{
  "n_layer": 13,
  "d_model": 224,
  "n_head": 5,
  "n_kv_head": 1,
  "head_dim": 32,
  "d_mlp": 576,
  "vocab_size": 7304,
  "activation": "swiglu",
  "norm": "rmsnorm",
  "norm_place": "pre",
  "norm_eps": 1e-06,
  "positions": "rope",
  "rope_base": 10000.0,
  "rope_fraction": 1.0,
  "qk_norm": false,
  "attn_scale": 0.177,
  "bias": "none",
  "tie_embeddings": true,
  "parallel_block": false,
  "init": "normal",
  "init_std_qkv": 0.0415,
  "init_std_o": 0.00962,
  "init_std_up": 0.0415,
  "init_std_down": 0.00507,
  "init_out_by_depth": true,
  "optimizer": "soap_variant",
  "lr": 0.00315,
  "beta1": 0.95,
  "beta2": 0.95,
  "weight_decay": 0.067,
  "lr_head": 0.00408,
  "warmup_steps": 200,
  "schedule": "wsd",
  "decay_fraction": 0.857,
  "decay_shape": "linear",
  "final_lr_fraction": 0.0,
  "batch_tokens": [16384, 32768, 49152],
  "seq_len": 256,
  "doc_mask": false,
  "z_loss": 1e-05,
  "train_tokens": 160700000,
  "steps": 5038,
  "dataset": "wikipedia_en"
}
Each number is 500 + 50 x the weight over its row's rms, rounded and kept within 0 to 999. Layers, rows and columns count from 0. Numbers have three digits each. The size before them is the row's rms in percent of the matrix's.

# layer 9 MLP gate, 576x224, rms 0.159, rows 53-61, columns 0-111
104:473548531558515433533490594531465539509450505492538522454534393535597533427558525593491420539453520513561535543481481526487517495503550558423564565451498505432453489472516491464498525492441511608398454507504540490478566533483511483472560502580474443543452600470461432584481538578538526496475551436413417415558458529492392481469514585531
106:480473577492521484496353575512514483588532589579525467447489538449535587530439608520450490479501579517504496468442461407446525578553523471476530539453477517536406510461491490422555502447572544463519479348486476534449512421498494515617534563543454533550461587480562542432614547490499477510507541558564508480506576535506444509474445584466
117:471535542455505553438543490405538441435419519476534472529532440533469496633550410483421348465473557570532557569460457462603573533434418522550469585439427631462497488477514453567454478468494481527413489527622552459479486424521533483487543496524571396565529468557546445508542554503572461500556538504525494592522443468503553449474477530533
102:538510508543533467589471431540499463397476527519496541467516465473432494520442508454564521469498506440524510437396478488469441508496490451423447567526475489636449457483569421507522422444559417525545512447506522468567487591478485564459518590469440616492390457499585459361494482537485488411433503552521491524472511509591456487565409426574
095:548452547443469464516442593507493498493514498509406508524494627584567580561501515453604393608535607509534447543421524513428575466496522551572539468544588551441438552474510488437479451537574528494531423556526497470490454415537442450489492530516501540565535455510451424406488584456476444481416473396442497436520536563515453516491370462400
095:525460514554582497468518411565417455426533430499475456564487502495412504519501449472515599523408604509479538477533446469533522488504507510518520442442555418539505532536516392574550499503484515553605562481528460453492463500451515557475396451468470479557473466456537476471477460497417504513557541502455418507588453555544495499482481523527
099:407533448561557513623546590442417499485481442516402564543443528508428447457493543503448539512459455544520519525515447425514506467541517519471553418407497378459492568539509556500566517489488529476529488497537583438535439522531497564498492506441451508585442523468463479537517432484523522524460556489429460487395503547422441383409512413524
106:462562617437545460619420486633398499561492459493526540543534538517547474565475456509478518512503504507517511575469551524522495496520544462486516529565473513378466493466343503456458519474491438550438460532451568542491518547443422540502502477488466455522508316563465388549488442528495425455522556412509486452552428475508535465544467517507
105:541512507466535494547524474524485475448465512490493408484482465457506551525464512490548473463504507564537494572476470479542546514576437507636557566466442489497590449530549469504479474559474451417538466543483435477584511467464444525511495479406497471563583496458415569483516410613513448492547501411476500436391593572543448498443496545585
# layer 9 MLP up, 576x224, rms 0.165, rows 53-60, columns 0-111
103:516496473539571389491422513537508493421422493621492485430559510530547446498509561598457533488465507477590483541473459496459535523477448531540536429482501433482587505421532483476664516544473487570537445468498511512471518486532494555480438494448599551495553640506495492472531424373542511492541512525425536457478480464508493490456520486495
098:456518482534473502494546474570532534587445525412459627533505546510486406487563398464512408525414556472560413536517491442560522496496441487530522505474511472547659478550434541550439569455412445482550518478475435570433476507532546503443454440597417486396537451464478457550517420549561532507442506365487465530486440451524530475542522480547
123:465478541437434493546460426590505458530605507502417490441449606427450525443527473553569656522495394409550478460527508533400543494502566429395459465499519400510519510517520525445576478513539588509499537542418453510541552561466529504509560479474452620392462464469446496511456486475529586521506461508483448475496512541474470555571532512447
107:513579497466457530605435449533456432499439532487378527460596546546499530488434499438525580573555480547425532387555422520458467539550503447599511547522484552453473495562549360439539562503505521463444541517478532569505460469400549489498474540522506467425511447517417428519505564569491428585452546476511553608470487478545404503486451477601
100:485461531405537546533513507420454563501533587502497446554490433481493498613519486553536509482519480507503526505416515445472553499528454415561711509563425429528442429537480519510524484490540494485471433472477504377502517508527376384507548606505563509511602536413581472476466516520442442477556505456517511434501464456454482464448517465565
092:470555545441524500504479498516472498446609495448462527440577547493464491563537521537460422446508497487535428498556457513540518426498548576524508500503438507499535468465465504503586423480536436455488492468552463474470541534500497507521446437602396503513468565518533506507539491474501460432600443390491466607547422503532480527500484582564
100:497515563484488482496506483516518617500517532485539455593442544507536455602383400460558477506493537527570560420490479579497520466507515562476506492405512492461434502605464485542407454567587432464518475524567510506520519491533543462455497500492498534443547493361524545457463384450516482513461471463496380514454536525574543399502458511552
105:530375477414526544526547516547537481469451488517461464536564550541601535511464474528439528497471576508476506622552538435474503455380500506507499556523477595610616428449522477512544462517497492446518475512499519415563561445494403576455553468497456529521444484534531478578521436554490493552519560529499619450514512381448533510503490453506
# layer 9 MLP down (transposed), 576x224, rms 0.16, rows 53-60, columns 0-111
101:443550384491557521494453500525498539430528460541618525620514446518507585540554534607486499473466431527600438505565472545544534472564323573430481546489505440414478469480540443501537507543599405477448582459534505517576440505544592436563465483511514529422539597453494461497465430462467430377507480500544535467493425546532480441506478547363
101:466522447515513493557528529541530417530494603530564405420471478429485475431495464510538496420556482453530460541456501583576593513408563520540557474517541536494549480621501495574679538490629525545504529513502569458479476581582454525421517492524471533470530582521531467473600450557489471473478525463469608560435510420488505453369491500531
110:553500478467465429482503468553430553503546451421462498465478636454633501475560550517569507481503526485471484444407494516491508599535503492435535502495548380489458498414509569491638439582416480493598524476505430457588509390525511456529495400488421518436483527501458479500529543456511561520524510551530443455418497544584510546516525535487
097:483471468530496430532494482501489451439480447405490454475512445550525556605498473519587482516588549533572495484497470613472500577507539374451561619394536462526512550533496508481528538452615495493545501478382454485436428512466472449436623477508504488433404584492515468497501579544540429546419610470452524545577567474450516518542459505451
097:532553411436589596626505436493523445575592520439518507414513546529418553529500495533485559566414585565475485463425448497433440522516503510558480537522495516588506574488510554421498458474487461489479572449468503415487626517450509580543499452563493390392488506440556547486504527523470484495627511497503522532495434539559577478501491412556
096:491558429517432447490525559496422545471451547476546526582509507445527400637405482468502510477498498493440499534508517455461451574429535490441515492559508454484483432542481517487487534474537468516638522595607491381483506527577519486440528501584537443532566455493547418491473430522470584430514496469504492462546542522597523518538476418514
097:535528622562547572472519493399552524488502395459538506504550524546485541460497496493567520519429527505442474503503528547523546521522473518454486545548455465457561560662476517525523509496443517477521520420462491514471533503527569495495515563413476489602505506524467574502416499455435493571528416425562414512473452510531478534399482559590
103:525478445569512451505506524501474597465516568522484519507447538496494397624490548519417472488511502569490556437560558413419514588603442536489517471550584422540531625456512502478473549533556540515500384510442556531420411580485490506549554507539509568410501462464528534513427474497450536472510465539546537442487436454457508483529525527450